From a checkpoint of a small transformer trained on Wikipedia: 8 heads of 32 (4 for keys and values), 7215 steps.
Each number is 128 + 32 x the weight over its row's rms, rounded and kept within 0 to 255. Layers, rows and columns count from 0. Numbers have three digits each. The size before them is the row's rms in percent of the matrix's.

# q: layer 5 attention query, 256x256, rms 0.0287, rows 0-66,96-98, columns 64-127
# k: layer 5 attention key, 128x256, rms 0.032, rows 0-33, columns 64-127
# v: layer 5 attention value, 128x256, rms 0.0489, rows 0-31, columns 64-127
# o: layer 5 attention output (transposed), 256x256, rms 0.044, rows 0-63, columns 64-127
q0 117:131110127152132151135121107124111159208129134143054090115153197124109159113118122117111145165178073105122157133111115111107146149143185097158165181164094112049148128158086180153086136152149156
q32 041:150159158166132094148198176172127079123159109131106135060164094100111159100143119166050141156102162101133097085100151098151108128136198161139095145170079140114080127107139167168140088151110170
k0 086:116112123130150146113111131134155162118112152145054052159135146109149114174126140183125078203111132049111113089150056068118088110127159049190177157142083166103089131116118114117131090075117165
q1 137:157144109101101125143141112152101085101160105134172181086091081162195121074140183153142099048114116156097164120109153118179162085110133142097075096117187124116171108107157104132109155190154078
q33 051:133141195170146167147107172116190100133139099109095147101132090112136115136131125132093113105167111156108114155109166152095144240162139054161134119122138134162103144101146131126125131079130118
k1 067:098134150119120136120179062105117123132131153156163100138167175089163136096086099111186155145108110159105208101108117099134130156143213153171197165159121114057149134127047127129157164187190115
q2 098:164114084081129095148092146137153178157080117069068111144143147109162087108113149148143139169079160152090124128165108076170119134141121127093115168141072132084106124157123199146112125076135202
q34 047:104130144123094117177164068156195149137125126138098111067139067106068059165096096136115073156114182098154121099119101071134134088125149162130125164152088166079110114110152106175127166115101186
k2 078:109143075172139091135129194144139112141140096109099160128129151141102129129124182172075099195124090098164156135090126097110131085167134087105080121194083097117139172182150109136089191168090090
q3 115:088135115118133131122166115162126081120164126155140180109085099153138106110155156081132104071128118180101165096138180133118121151147115162106068125114166141152166081101163141092129115123149085
q35 064:131128138165131194133112075104189119125110127131108133122109104128150156128137120121157087128204127146136085124122151156126170229128138106096152120135182124146131109122128145097095160042166114
k3 073:147095102159166082122154084113132153201088112122158138120152162133110163064109173093140154134100105118102089071097125169229152119104132129125125110139136116060107094175103178126101118110199160
q4 115:109161094055113154135171172119129096103102109158160165102144128192160096098130125130122113059119070171165150125114164130176213110082107198086107072104176087184150085136171125090135136097119080
q36 070:117084139121131118153091156146125107143103118121129102154112101115160108126108106143157081122189143142089114111148101167103155197113120098085149127094141154147165098111133146082084155061105058
k4 085:104105161086138086113121097149099158158090113063141094166113040058145120096100181117131123168121107086135145122116117139136110203114156102170068124085132144078109113132152160127119146136206112
q5 111:169077126088098128176132130096149173102110166105116097154170140118149122112128076119104200190173155152092143198118081165161145117148151149165195138125076114093107160133156117143096146082164156
q37 064:149083073072108083074138093129112187124120134095156132114150141102088123150105067117122152186061093182125167112085129115136089092151142162163136170113109091115148138115141103094130153230114094
k5 081:089126137171168168131144110114077099092114139074132138035135161165099135167128186146117163156135107125093170133137115110113082114145063104165115099093104126153125092175082097068109152148085132
q6 111:131084120136045131126122155115196089086119141093131146148132080151166131097104147065181109102173105102100097136131167169133180121100130203085123168129130090158114107111181126138097112093115099
q38 094:114158142176064139126125117166115065144170126131060120088112116153132134126152136091040115181139173116135097194098136175107185180107117107118125119147134140156098135124094172112124123072134129
k6 097:145136100126139115126152096113100111170112055152200244123064130182062140146128150082142158137130147121159090086057162137156135132112134025190135108103123137180147089131192150106156137156145128
q7 116:187111194192088119066100145136128148121134125152127137111096140100134186089138089107156106085142178126107121099096090157113163139123098150168151125130125134138151133154172089073097092140121179
q39 082:102081114124057133114139158105086139124097068135085127146097088126204111134186162159097172153157127120121082114118158163080123147134149128111124084097147155137166102119138113114155116142131097
k7 086:116158115096193160084125154130125173119076196161096061153127122115085082188084183159131097119114098164182089095107137100087156108161116135147181204155139130086126102189063102121183128056108101
q8 127:118105096127117132122183158075119098128165161111165172168094085172135108134162160141118114053147132142129135157132167149122138135142152109120070093115197079148147073164160130132096161151166174
q40 109:149039178133157148114119092112116198136139171131131163153113056100166130127125167153093104107121188074084155139193133194103067137127106093092124163112095056148106113125118126131156144213146147
k8 097:120135143151130149157119152130131107097158189129060107130107123139208121147137119137105131160150140077059163132150079112084134094162131143124170160149111034159113157116108087130100116101083136
q9 097:152102194160143131149125137155140122106079183099158046133139191094071153087082109166146150130095130132134145117160120086078120116157096121189181152151120147129130088182063133109159158161130100
q41 090:125119090073176137114155125118093131096122170135175127197172143158069121151105081128178159112144126121121171085157116111122092120110125103176128148148106117127129104119130130137097145192097098
k9 118:071103115095172182180082154117051095111128214131119133157107100124171118172122082160128164155136145120105181110113107124068160129144086149149169160125114141118091088172082061157131185093168116
q10 102:099088147142162123116127084132123106099152120117088132108142128101152123110104111109135165165153141137160118118197099140124178128116173105124114148125164165181110123096127110140098155137153098
q42 122:185142166136149176119131113176129147135127062055112118123128175159129077098158146104095161144149067152102066186157158143120110180109152134135172075122214172181141140145058124066146094153134141
k10 117:164130080084116174171142121112141165080044136116068102133148134174177171102113096214179141073118133125118093116093096105187120131089134101139093100140148165172118125103091124184119089109095100
q11 104:154190136049151094159132161088156133131134132129115135124126106101166202160078138110129221129144133090079151119143129125122120141122121172174168167190086187113128134102065135139146132131147158
q43 138:103134135095195087137206149043175116135115057138189171109149159120149161153167151117115117070138123112137117110111127159085146162131105157119152182180105080143186074123121132153167120100120200
k11 110:198096154152093121126163072096143105151120133110188133138106109153156211103136146041177094090175072121099123129115126094082140151161110146079118114143132094142172130156110178136147121094085137
q12 102:138119151110131162189105149145086151174125114107096178121148094148153130110105092148150151144124120030079158161088119132085153054125173118100090122153162113168100116147104091175082104142130171
q44 121:121112160096125155113153118146168093112184090133112097145151150132111152147119110161113062156134158124149162214124116131166129093180149128166143146134147089173147109071133092165179165115117099
k12 110:090081151172094150166193100104157102115149127133203121103155074126113103170157144132126159152143153147137089124113121175165143152150147096164129121109159131124161154139091121144156138162155153
q13 103:160113155123097074077145132175096137127114136092087142138116178106103110085131179156189138106139072144076139088196082160130187154120163154087084125121115079116101121082072127172124157103163105
q45 127:112137117116178077207117137104129158170134144104127173161125163161103088118150153073120182143158133090098118143195117101157165103096132130132146104157126087109101114088160116166152143144098087
k13 120:071151085153152080118113148088062100144128131143132108180200136142081169137177094117142163065107135103096136139138104094093155109141101127118164090140190111153134142106158175169145154138100108
q14 101:055167141144103114132119123090152077129143110168139071070144135184093122130122156118076173118130204152151112163123139113156139054151149175124179089128135132125106083096129116115143130122131084
q46 125:136111137150122106106147118134120098193154108108149118059131145078150081173141105117098118156161223109134069123172098170098067069128158201098145100087069115179120130121152086136127191099148147
k14 108:103097103141093164107185103120134096111092080141078116142161064125149119113065083025129120180128140153112074115140153169138094127133140125172166062121068112106138144104154126180171166148153123
q15 109:163113108150123185158088125111177155107102108117115144176137180166192129138149091117100159077121127229135147117105121117211139153134109082133109140044115136139099099138100128097159174115174096
q47 126:122078131207092124134105105056146179125102147168084171089160168159166146167167157079140171091124165132154127129167103164124113128100189143175156171102101120178035103119097150135172119122083102
k15 113:141106133130141130126108108044137091161172179103105161110110157146158093165135129070101144163167125196087071148116145162099136141140184128116100156056041157145097087153146146129121110102104133
q16 094:154087138085137154123123127153052099150109087149099179161167118122104136114159112087116088163171133097133162139088162120143085153075119188146139081133130096083060178162100076053157170107113125
q48 118:149090169138116165169107143130116159096121177136158131118168114120167137149123153112095162169130126136138127225147151120192102133072129134126077167149091124108161110148184113200155188133077113
k16 107:128095091100136164160121141060109125174212094088118142128139149138144119139190128123173154074182134137147173138108130166150084139040177115170096169090080166083124161126157138117107156087139105
q17 100:080144201105100082120113129107129156111148125155112120108173153168117148138171130130093168105171172146101163201085127093121117092115155083089109160135107128150126084075149142143171061048104095
q49 119:169131114116125115106120141165106115095105111092113136132170132116119129141141102160094125098132070078078130128133158154130143095148105155130181080123095145101153072131115128150047120057085100
k17 110:208072101120126119105074113140102145115133176096120147125102155110168100115030107080137161110126137162137132182199113110094154145081093191125148114158178078139121049150115098151101169060148119
q18 103:132134149139133174079146118122117220143099128111155191127216130117114094165101142139116106125115148098166135112162104097079188135124153139203103121155148151117124159120099112136090090107115173
q50 130:108155128101163108149166115168104117130121112099151150132194130113194093156126132115142200153133123125121181091123112114142125150172114136119127138172083107177098135176127092169162064116066115
k18 115:095135108135122063110130140172106105126140083177125115154116156121222129174138160120155144157132094163113138118133101100125091118172133126177147133155114127117132074145125129155084135105106126
q19 096:128126109075115137182162137070095175134117107164156126125107151116175163122169129103049110093118151092107143137141186049187099099149136109142153061083089149177129169134150092123094142107164165
q51 122:100164151174176105111176124079103174124112125057192100141126188216136137078145096154086137128135156107093048128147113121194087108081131104170148147143164145142127145128142096143130118119171147
k19 108:089137162164225145177107143121135098143124175054110123157179124133108089143121119083134220146097161140112080151111156122104138163130107114134095111113145079166090173147101138122130196158100120
q20 098:116133170196100149151072133130138118163186152128129176071116113130181160134130115149129106134113106160117123095107156104135101126118197114138127167152122088147168150101135120177122073133136153
q52 122:145169151119156194159130139062133087114183113128144096138129087089100160067143100120058140156148078176120142150131140132119136127108110124135132097162186099115132104110140106129135089132112066
k20 108:133188114112180107139106121098160135116098194130113068111154108138046075117161104171031184086190088119148069148101169131139071123169097091118149160139114117162175072118166167164163122142167130
q21 098:122161115171164140127131128159106088131162112115111085122146148136127154135153185094085174111095160123134151091142128148198132154129166149060171196038107117186112224114191133163117124151182127
q53 121:067123124149046159114117089119121119174156145109125105176155120142141094166113072070150099102116140171149195112080195125195125098141140144168154123164140074108151128076129082198119115131119109
k21 112:038149148139135092102170126101074127144163118115117147139144130176163113192087091104146098146152112142131215118136138111157102100091130170175178113212126120142145165099133114118116098173120168
q22 098:152080134106144172164143105150137071176071097133198092136135119118113166077133089184128144109113126103143176166109110191106078123134201102139238129189141137165109167100117157116085124189158082
q54 117:128125137131070132170150144185142123110224159088151173146119153056116127188144094145086115092171119092192135136110161144146152137135171069114141098165101072121071143122106067125124150153101100
k22 111:156149118110147094170196102138097157164159144156117125188135114055112130137099077049128130140149181065139178080139150151172144132102104115089124121126121112160175115139085069139152180132108155
q23 104:110175104135159117151158158171088090158177099155144093141111157101119178127084126146145105103136153167111127127185114149078100105126107145096164153047119170195103092130128104151130127124113152
q55 127:167107070080160114133124112118129121089167086077119092112057112169157166171130098153100158181111150098124085145169137175122103095144149121140142132087114172116125084118122122159169088145107135
k23 116:115126154124106126156109138158160148162147162088174137100104078230109155118135156106118121030135172096115117097127164061156164137070119113127119121091073151093151104188162094162148111135163197
q24 096:138096102146118145100099104153160074057117097143141119140166130149146152171108101109096171095083156108137099106131118096106138126166169151083137131144119066132140176131153111129117104134134120
q56 119:182140122137102115139211119110129152125138141121149117112102086164074113134123072139151167100128168113105143111112163099133138100111098182073112072131117088094149092164218165102126072136086104
k24 104:175158134078149091107084103113113148144214098065180121139140117134153095120138113102133132104109097115154155155172097144114145099138083141066065160073077119107122115137131114149136040125071179
q25 108:137168146119147035119131110134137181096128117156136131135104115104151146125132166126070151165101052096093118128104182121125112093124156099084133147122123164109110169114120108139157141128167152
q57 121:180110127149179121124146116099140120091139172145163062130176130130143157051082145169121172117117186112094112135097160121172082160131173091103096209119090110126134131076086132126148142120113115
k25 112:181131127142101176095128172077147153147118156103128089135192139098176168150085135182118139160117085154151187087109170174126148117177117155106111180135112155151118159174082119056168092122165136
q26 098:127126150154140121156103098110126123143131095087077154117154094138167129127103140132115142128122105133080098111138134092105120142128155144063174121168093108159112131080151093130134096107105089
q58 120:152139108134135108110112160142177128126099097114138146208184134078109153102085150149139161104077163131047155070183116124048058101118147109108063106097108146072146137111095119185172103148092110
k26 106:150131075097110107128125127136160122162133129116123133127168129059179114138113140139115077138110174137085088077103096082111071172105095118091119077183135168095148136164078089125194094128100177
q27 091:152121121128185148131104154134169148138157106153064063119076109167168130161124077161144114144145145134143112178128135123104135188174162169081114168131160136175103133117100091161157170124092138
q59 123:116188173166115110109123150131152098163160119101056106139123177127193190137131142092153149146133125117161189128092085052134128138127127157093035055209172150106088128161123168096131128156158163
k27 109:131169194097143130140143162104118088181147096208118127142145113150139169080099151123132146118143110067098099141132089074203154105132185102065108146181144113123085122169074092125134141161145110
q28 097:132094085162169100123107147106114112080099113086132110139145164068174151159158176101109184087097192077118121127146118151131146121120081121097160103116160109112078138115129128139119202100114153
q60 120:089070123129152095053160105143137129181133144160092045168121152135179163062144055168070115110136149138077127119124130134127125155077135031105079101110102101097096106102155103099133103203154128
k28 111:065133090135103103160166151185126122116155175119140108189119169143160163096125107149094104126101090088116101064096128132131144113081126088128099096143063143097086157171122151176163119118110145
q29 098:087132122137126137130123195161105147104175139138095100114137094075132167188096069105098165116164104165100153124092162128127105128109128176123090126122162137139139159145126228123094087083083123
q61 126:130122211131128110107107090116112152167198106175097101120130081062154104111136128125111108130088119144099155119094092099170114105075137188133125139164123208131097160171126081098130202139145088
k29 111:117176161143085143126096121112136099173114139154123127117110055094137091140139115196129112180127102172158201092083142128167122104079160144106104104116122118177139150130103024197170123141108189
q30 095:173124144195117163126167145173131144068130105124158113114158149050140124150086171146181150168104111151133169113076177142169082178109125121090083129151098122167106128087142137164181128083120109
q62 124:125146112153100151081130176104077129149093146108138168121145126114107149145103137133209046154092159110134107104120169127126083160095124110097132150213125107194136107102129106165193146079179092
k30 110:096142144162110130062150134128084053163147128066148128120188132106162143133146140133125086159082099148169069173154106111141065144100094119092154102118099144137214158113149110086193131181186105
q31 097:122061101154124084155139127094189163122116181139052111106174091161134100149148130143152098187205072078148148156161118095105096103156138110127159076146062166099120134147099139132097076133149141
q63 121:135131065171160170166059134148143140144138174108096115076170117204180165121080156131086141071113133106110184184153133092100172131101123073104113120126107111144097155141152097163122133164145126
k31 111:167151127149154138071132125159115170115119126107154141106147117174094123142142169144196114105151127127109096082137171126123147184074109117166111168104079150114085084112179080158181148156151089
v0 110:119129112117179168108144204115084133130142119101166130079200132161170142148089189108096123123077103138128168121106157200131096088131108127142127098117153153145096161126097108124031163080146105
o0 101:143161111106142089116111161130090152035136106084095140104120110173089152115134141170132158091087133178119115103119117133107127119097163082129181141117086163133138119123143177133116155148138103
o32 105:098093115150061079208181137065163203148131137164133180182114085079092165146135127128166127154137137143172109160129140094115113109077111139147162167100100093128140142145099139130204121183083101
v1 110:155123114168148099164104103148131127146110167123123136114134074147112160146160133139127114133149083121143125103096127113170075111118108082073180141152106162114127103171122065195132109160100127
o1 104:105145139082111077135112165117106124140155128139112147182042188110162093108142130132124099135152132131102127159117123137122108148111145169130125170133113117129101128110130116132111074127074127
o33 113:153081110120141153143089148121107121087157131106154107103137111103167154169103141161169155137131108115076110119138122164118170094094127156083164194150144130091135123175129184089128220135100193
v2 111:157161125087119109189120080174129100191138097094093140120124104165157148151076121175134127147154143122121148113139162099142113202108111180126147098139117121102126199109078105064141157092131070
o2 107:142088173056158158099092137125165119139161091136152140197184160065145171122153052191133137147144094101150197127088102150129102135103068111122143091136162126148121150109105077155160135151133167
o34 105:086144126206149114128135182086138087168125178087149113141101162119133163105123161060097132115110115105096133154169101158093142158131085110168197138100161122137139095099163109201117049124134188
v3 110:156160110104148144094205098119079104152111158145128135143097155217141115177163134166108177174160111109083145099161148124137138193197123165141108101042103091111125144050116155116146126107197118
o3 099:117128144116079087147148160211112137126154112119140215159140127110152152136157138100111145157146146094108120158234170120142162119074094141128113189148093153152136151181135116158065148085098078
o35 106:142141128107127116094154175107145154131118140142186086140062104144146144127106127094125074142108145143110105157067135117187080118184058140109192180132160167110116138101147106080134133117093168
v4 107:223069153113117129088130135110149160093179105089055156108127086114099093184148149074096177165143082154160130105169150093156158132154133149094119148129085139166131170154104145163136194132176135
o4 103:109107075143123118149107090153165180154116090200138092166174127141166165094162122101143115081162130135101147130129165085070113147079159115151144140148170162135099085128116149138143131082146100
o36 107:124133163154122150090121094096121154110155200113121192146101142145142155127141111101144106091078150206153158087139130128094153161147180106092142105158166155130099132096116098117108121148182125
v5 110:177114130105173153127091121081111178104143171112103112183155093162162156106108121165145212072088133187084121177159119112071123163119074149128127144178118085117123099133191109151179118157141135
o5 109:185147135113160137108170142087128167136148134058142136128118109123176125130161145097146105118179140124143144146082101064108119131164090174136129108165160128098166137197030164144099111046141170
o37 104:106070120144091092096110080176135122167160137135107166103146136137100142158150145107146077127099084125135132094102147128143114067162154120112134199133107132126118171173104113142105144115090168
v6 108:107136153126163132132154092067105137137134120144121095144158159145122142119120118144121138045128145136161132107136107086128139115076227060093148139117152115155098119119115097081158103093122172
o6 102:088122112083170150151079099142171135104125163058178143141157203125089093050105168137062128155156125135130142149136138136099122153170119197151150175136134120168090128151094116204180123141073138
o38 103:188099132130142125075163178109144103136106121120090141088136153115123115120107092152192138149141099160132136127137102112107154101092092144127159160123103079157114108119111097164141109104096122
v7 112:097091121124109092108184086133126090153148183108126164143124062055133138141105117162131109117097165107085109135119124071081143088108114104073146114150148096185173107157182074078169128111102082
o7 108:079084093123120074112107165169085128068113185093132084147142181131129173057118158119150130126172136118097118082144085112106174148132137176105133119163149068131140195073099132122132107127142094
o39 104:068100171148115124112165095113151142134073140173149154167123169138137121055088099111105106150138074178197090129213134168107132164153124118155105117084115132129117090119110177138112153148110163
v8 108:156102086179190077110155056163087176118110094125118125146090136098160153157104116164117094116189196139115143108091184089134107149138145149153152129150121132164082138108094131127083177122101113
o8 099:168139166180117113131126078141182151092136094157129128143125129146113091130133085075209142141091145089122093067143121103149125156099092153141133133065102067107138116142116135143152092107030094
o40 110:068164105083134113132146196100133076091130135141157100090124106099159155127153169134123100098109132114141110127147118103141146120137141081134152189170099140160159200145157075185149140149139025
v9 112:164152116111172108157113155156178111083110149110109128144110081157169146145071105108156170110106097145172118143138088141088161047121158083140115135130179109140099120165159167140120145124106141
o9 104:125148156126158137118158151125106131181146101123089109092107121151139102131153138131141118138141088164102111058160120110105120152148163081145173084200141102094120118149103109082158142138110120
o41 101:122133150094104121081085162124118159134160164122199125133072157093137161110096112188111125091137148119142170086104089158165172149094070171080121086155116095173152074147115108131140164140161141
v10 109:142136043069123072061119106097167114128094106132139133175102146123105133129166129142140150081135114093120126124059143103126108126147166110077055116109129143101134078146146108167128171163122122
o10 100:204137144090123129188120174132134132167147109180130131093054111123100126188141085100115144129103113105131110133092170170156103137116101045083143090142154223143142108122114121138097126049217141
o42 099:138134135115123116099190130156121152132117056157111113101130083186166123099120108123172068112178155100142121139218133117133126161138106128162172137166105093133133117115143130173063097094183140
v11 116:089124158204149101123106072153137171102205120168099152154177126138122183084133146199150179138144114082152111115049134172149147173091138111148134113138130111128187131157103180155055133117104118
o11 107:160133159130118051101128101134114130114114127095183130121164155172118126199135138125108132134076086123141136165147120171142106123158149149078120182149152162131109064156136070137145160162112120
o43 109:122109148128082111149174146164117126116165082166103108154111091100094117099102107103159150161164163094103119128185170091177105097142129121075106102158110100125142126123207133104108129122143126
v12 107:206170144133113129160130154145118055055156094110183122173122148152144142084189109125100101090105137192151117105159121095104108136178124107092088153133120090126117116193105165143141121151121088
o12 096:158158131119129116144109116065155100146142125143135141161146091069123172112131171107118078128109149138127077054117177152068070128215200116107159133193133113125127155116135098093103107128139142
o44 114:134135140141086137103120103149111166114139168129130161100167110194112104084138082169102153108121121141121090152105131093193113068098118109156163135119143071171161132132143103201127150047133132
v13 107:075191114097101090119110137108153116128138195078110107147106143156090170135164121099140092145129154160166138117117135123157162142119100118157151163161108183165117131099095126117187111120108049
o13 096:162131144169170157149105051137076125139162055104139124148160078143136130078125106154141158118119154083126134133179113137129180142170129082106196075127134175132052149168069167177131057148152114
o45 110:103181134165135157151149157182107107134151174165132126102124210141164103163044096105139155105150136105080127131064113169094063125073127149174112085090147112098195142158140164213093175090090206
v14 108:202172137187150116112113147165123103080122127174086150108121110151120077092139094130150105111082132105172083205128098109065146134100099119175145123140101130082184173113114064112115152113127094
o14 098:079160128147146030118145118170164184155126100198129140089118146108121169113096184131106109160164139118086110149144141135102107140142088137107123094117102177161173179132149104116108152144132150
o46 108:138140115095140114100098112073135197094119146165140170099132123151097207136151122126170179173102148148148177078145169128126091118153143154181143173134182156124138082183120046100123136178113100
v15 108:185064103130077093163117133093094136214179085118122119126113086153140114130143091116108106104074139132153164118124101173141113092047131155113122148106117163104099108095108103075125126128141196
o15 101:135159175095153145139145167147155087109149162148115097127138116156129135135127125178094107134169074055158053086098155105129135116122164185144127157135143085202156123180107122128170188103110160
o47 112:154208150138203158120151131140121123138130116118148130147123160107074130110116098140130146099110137145114115181125151150087117124125073064102084093107120107067099134169101196153202113127179158
v16 115:149150111093151155089128115056117173133125131119091113104130050160153195070091126119145062119101117167131183106056096140104130133109120150125146079149135189154126128093139126164111130160135118
o16 099:116134140101133118103152182136141173127191102116120166132124168105109081134103098119140086127115087104150101130152103084161158147138124156125148109092170154085090105199095138107145152123101132
o48 115:086229175101102169146099067075114040148122122111106092055099136096147136088147137094094143174100161103123145113113178080136155106150161110097106130151092151135146123124152198191107134131205160
v17 105:158167114113108144144165137119158105119140183177107155176112135112124106074130164080139145132144126106096136149150150105131067124108155154114135128157084098163124130112138174107154128178074117
o17 100:074141090113128152103105138101064103130091147130110129144159143158125095122096079100149144133115163216119154191158180147176087107095130180136148216101164163139116088090154108144144102117182134
o49 098:166113116093126096110132170160125156125113146083137123138077117129104188091089096151117133153139125075152135176099076171116190191086157123035143108153175145078135111134051087154165106125155208
v18 106:074093093124134129130104155082122097182131136178120109078093111136124140150160189111195131076091123086116153118085121097153091108133059086192102137126126081086152113065183082127113135134137125
o18 103:114144105134084112048103112123128141062124086127144149102155126092068116138096081115055168142163137124110097122218148206093091102113113137102193126117121107137076115167129156148162137133091196
o50 100:151131140097167162186145127144135118084175142100124128112129213171181099129126120134159129167146156140190075083145120089066140076146219131139094161181130160164095142173147118106168160082133137
v19 109:186153162120120151152079096160148123123150137147112132155141138148102089141099130099099203097097121098087136115072132117154128125107170090127104132145166134143151143096148150119135065084161108
o19 099:074089139134127146113163147163088130145111137087180168113135117110133147106183171152061183152145114057147145097099102079108189126081111116173092121109088102093125083129147110128085142123091170
o51 114:132155132104147153103105155077151135129137181129177076143204180151122139094103081176110121087068162150120112105079091178158151167109123080158132155164112154114150137146149104101112143149112121
v20 108:199113157115172114131081174042129138101140196091107174134165117155157183093133123106176144122148199103146111152133137099096132099124113102152150131165127172136089077126105141159141174167147141
o20 099:120102174113123090148123100171057101151139111139177145145134139147097138107209143113186080145105057107171086102097190168197084137182142035146144136098089153141100123133109134156159229119159086
o52 112:136105166175117113119127112157186187150091085119156156122128161115087123145054116140148128101053135140085173101178107153123144127131127165098149130097127082125142165184153143063114123134119147
v21 110:072148099126146095192147153115101108121116133157117110140150108134113129181111085107147129107158101122081136100111061157102096170102109119147144166148155172125084095093144168178124138180160145
o21 104:112113166098136160154111129123134150152125200143163138104112137064139137065102158060171164141123133140095085168142154110121126140175114086169132122140137083086148175135158101143136147148117133
o53 107:105159112172138152121163132152131192094087181070081158123048119167151078127163110088139136177115136179168096109084154171111174126096176126136113149130082137110160121050113148168131149125101198
v22 109:122124097088168143101198095148137150117182131128146099119190102128081121116227101152118130140178118118065117097061104145106173150208163141174092176102175159138112121087123148144158117181097124
o22 100:173130140079155127147145074137174145146119174122102143151091146104164162147187106115077148094118149146088090137163142128122169120130102088131143098163182133129164154132158126147126137124150105
o54 112:085088141131119082111107121120088104140111109160181149124116149121099077194099151163109093153083099107188155135140101134142083087109122130175152123169139147142137169123117080073130142097171099
v23 113:147110123187131166121171161088087107149084067181118176174134071124058096122069112135071137127133085080168085141134106129151168093138158173076143143117142091078162116120134091097112148115030118
o23 096:159142100122108082115140114126136119091125133088152111103128139138142101132113115109136148126093123119134149101134131168091193166111192122164122141121113209088170129130140133136147046110083134
o55 116:114070157144142105138108179124067148110079141097112126180144125138150168129166131083167153105061100075104129140102166126083101149155066137127105078181149193136108164090073138137107123088138083
v24 111:113198102114140081158186093167101102132104128148143153141147052144109117126126108131141116115132110076098137121147164159110101173147061130119156171149099153147143091171140161074096120157099184
o24 103:100138154123133104157064151128162163149064148140094154122123091123199143073074157141150115068092066122143152145101110102125137148080076174127169140101136180150162173098138105074149130096151166
o56 111:141145151148060147154174123168101162086119155053151111197137114105144184105114095131095136201161140158076096150137095120177087105129184079166077112157075075135114088090099091167183093115138118
v25 110:101184168118170118096102114126146165134105137105136105089135114150142142101158170118101132152166137118152153115106133074139112120185096106094117072120153087130078118144142105121188165170187121
o25 105:114103117147129152135128142156146167217135099146094115170151139118168174151107145095208171091183154135141110137091132130105112174069150142164075154130074138114140158183122174080151117163165113
o57 104:078120073139151091122154185120109084146130115168155107164078169126052166116118173129119136097062061106129121136143141030112140127087088122124109135105160134136131132102111153137095122110149095
v26 107:159164137114122104117111082107111136094179099128109158118168092103152125167075193143198116029149122126184090128091115166068132109122123133094116165146146119121145108134134161092068104135103130
o26 100:078139127073140096126143106176166107083091085137127174140083124075151124114139166159126161102143084070128136141139125092167106125119124165103110135091140119136172142204090119192165124085105105
o58 109:089126092166175133124112188113126118159142094106112112141112142128102134160184135157114085087125100153077174100088162101179088114138160117131184124082093150035145171091157112111132156194156139
v27 110:106113106157117146172139088154119193152057145161156126158202137109073172133109049184175099120110061142104151139116097091145131107171061101103085152131095126153090147106159093132139106099189135
o27 099:097114081125143112132108134112102136128148156127116087131114165105157090062173165125134134178086053146159155107115099178090160142110126201102112103068129187124105080074135149153080175123104137
o59 116:094109131151164120116119094154187065128142159164129116098125131129170151108111128103142169158190158086105074128097123165095134071093122099067137126149131147139175072151121133145155144117102117
v28 107:147123091114088142098117115184165151182078129119129099149115131097110100159158112190116143146077147121135164127059062137108073131149139121076108114090133149112167200114075150196112080186126163
o28 102:118075123110141152176151117105116118161118104112124143149145170132137143062127082100107163172147132082117085160112110111128161093122134120136121113093153192080140076070134177095126130042166097
o60 105:165130069155168113116108164112142120153179175152114130217103129130149179176147138087137116176100146160109143096098104087138138094142193112147095133111126105139091130148144109148142089162114178
v29 106:143136090136100186106114138080119135115102114141136115153086128161099092146157135142130139172122088122049092064169128148159048157144112160105145079119143125125103116137108153123121133138195132
o29 098:169163117068075075149142162133160151158156085161180087071094117135121116041103138148087070153098105117185138164159107065150141170164163134090121173123152114150115087121138170094141101156128138
o61 110:101094165166096186045148069155122162154119115143195141151142147125063080135114116166147149167165129063136136160110140133122132110183134128170060165088086111137144133098140163202106143150109102
v30 109:132125117106135105188145163073106109142134118140130107121056097155127124120119181173148134157107181159113152141152139116175079122144132130078125193187150192150072109164088213152137121078119112
o30 101:111077126080171193148184098143118140119098136100101153129119151088152117132149112153081137147145129095189104067133108094109025099116158136141101090148058087082147180184153133116096145118122163
o62 108:104147111128081136089133125119144131150123138076074113085142153103152052149060118089130140133166177059104151109124204169125171110125099137146145140136141142118179170089130115094105135130157069
v31 109:102124100092063094100154106186086150116132127136174130127147115151135164129132181101105171066111091114175143177155159133145127150140139136112105183193095176151113107127103171099165112155118180
o31 104:171084131073071140079113094064125108137102104219131120092192126180124120154200137190160142083119107110125130134130079089177138106076136183121113154147216129071122141097138127168139126147130104
o63 106:122104114178144153138147118081123121136138152065108073142078129027161154148108071106117159194070127130105134062096121120138078106163194115122120119080143086170145126183127118128159115114080146
q64 092:133148121224116156108104087181146112163170117148153152131119070156093108113116184158148091128095093098139147198119084124137090120145143127171094104129135177088127147101092151098089113151105133
q96 064:130169132079057140165099098149120120163062055100160146155189116111076085164056171119151107153096095136166085182074115159087130129127112126097144127197104155132168176113069198078104179073133107
k32 073:090114210154228109121150149066131157062131159112152128075130132127144162074165147129113106122135127117145163103133127111135147110070135126146093164139114104144132117148132126071121123132152123
q65 088:122137141174099152186144049159141157073148063081125168143121169082161121149118121130099163138093151159140115095138110079113130119127130151099103091109106130127089160128126087141111118077096134
q97 062:128114122138132091127130201068174145111098114127158130114172146197159125147199093109121093129106072136172058129134113158109118134097146114188168105107153112136149067129121160072148121116104123
k33 082:132140143106148139084174087127169150145166161145174121193107098141079137163086127087204196106103145121169128127141153160115118134162135166136079124077111128093110164195088062108113166136206137
q66 088:121096099064122128145111122125105138111097162075160158139117160111068122146134086117137095150129136135162085093144110097127130138166130184151180108143130182098118102117095150077106131107148184
q98 063:084137133083210121122160153074134156097141155161141128109104191057132104090169147107161153093110166110115135107152103124156095185100143111142165071080094156129115072148153083107144051110058152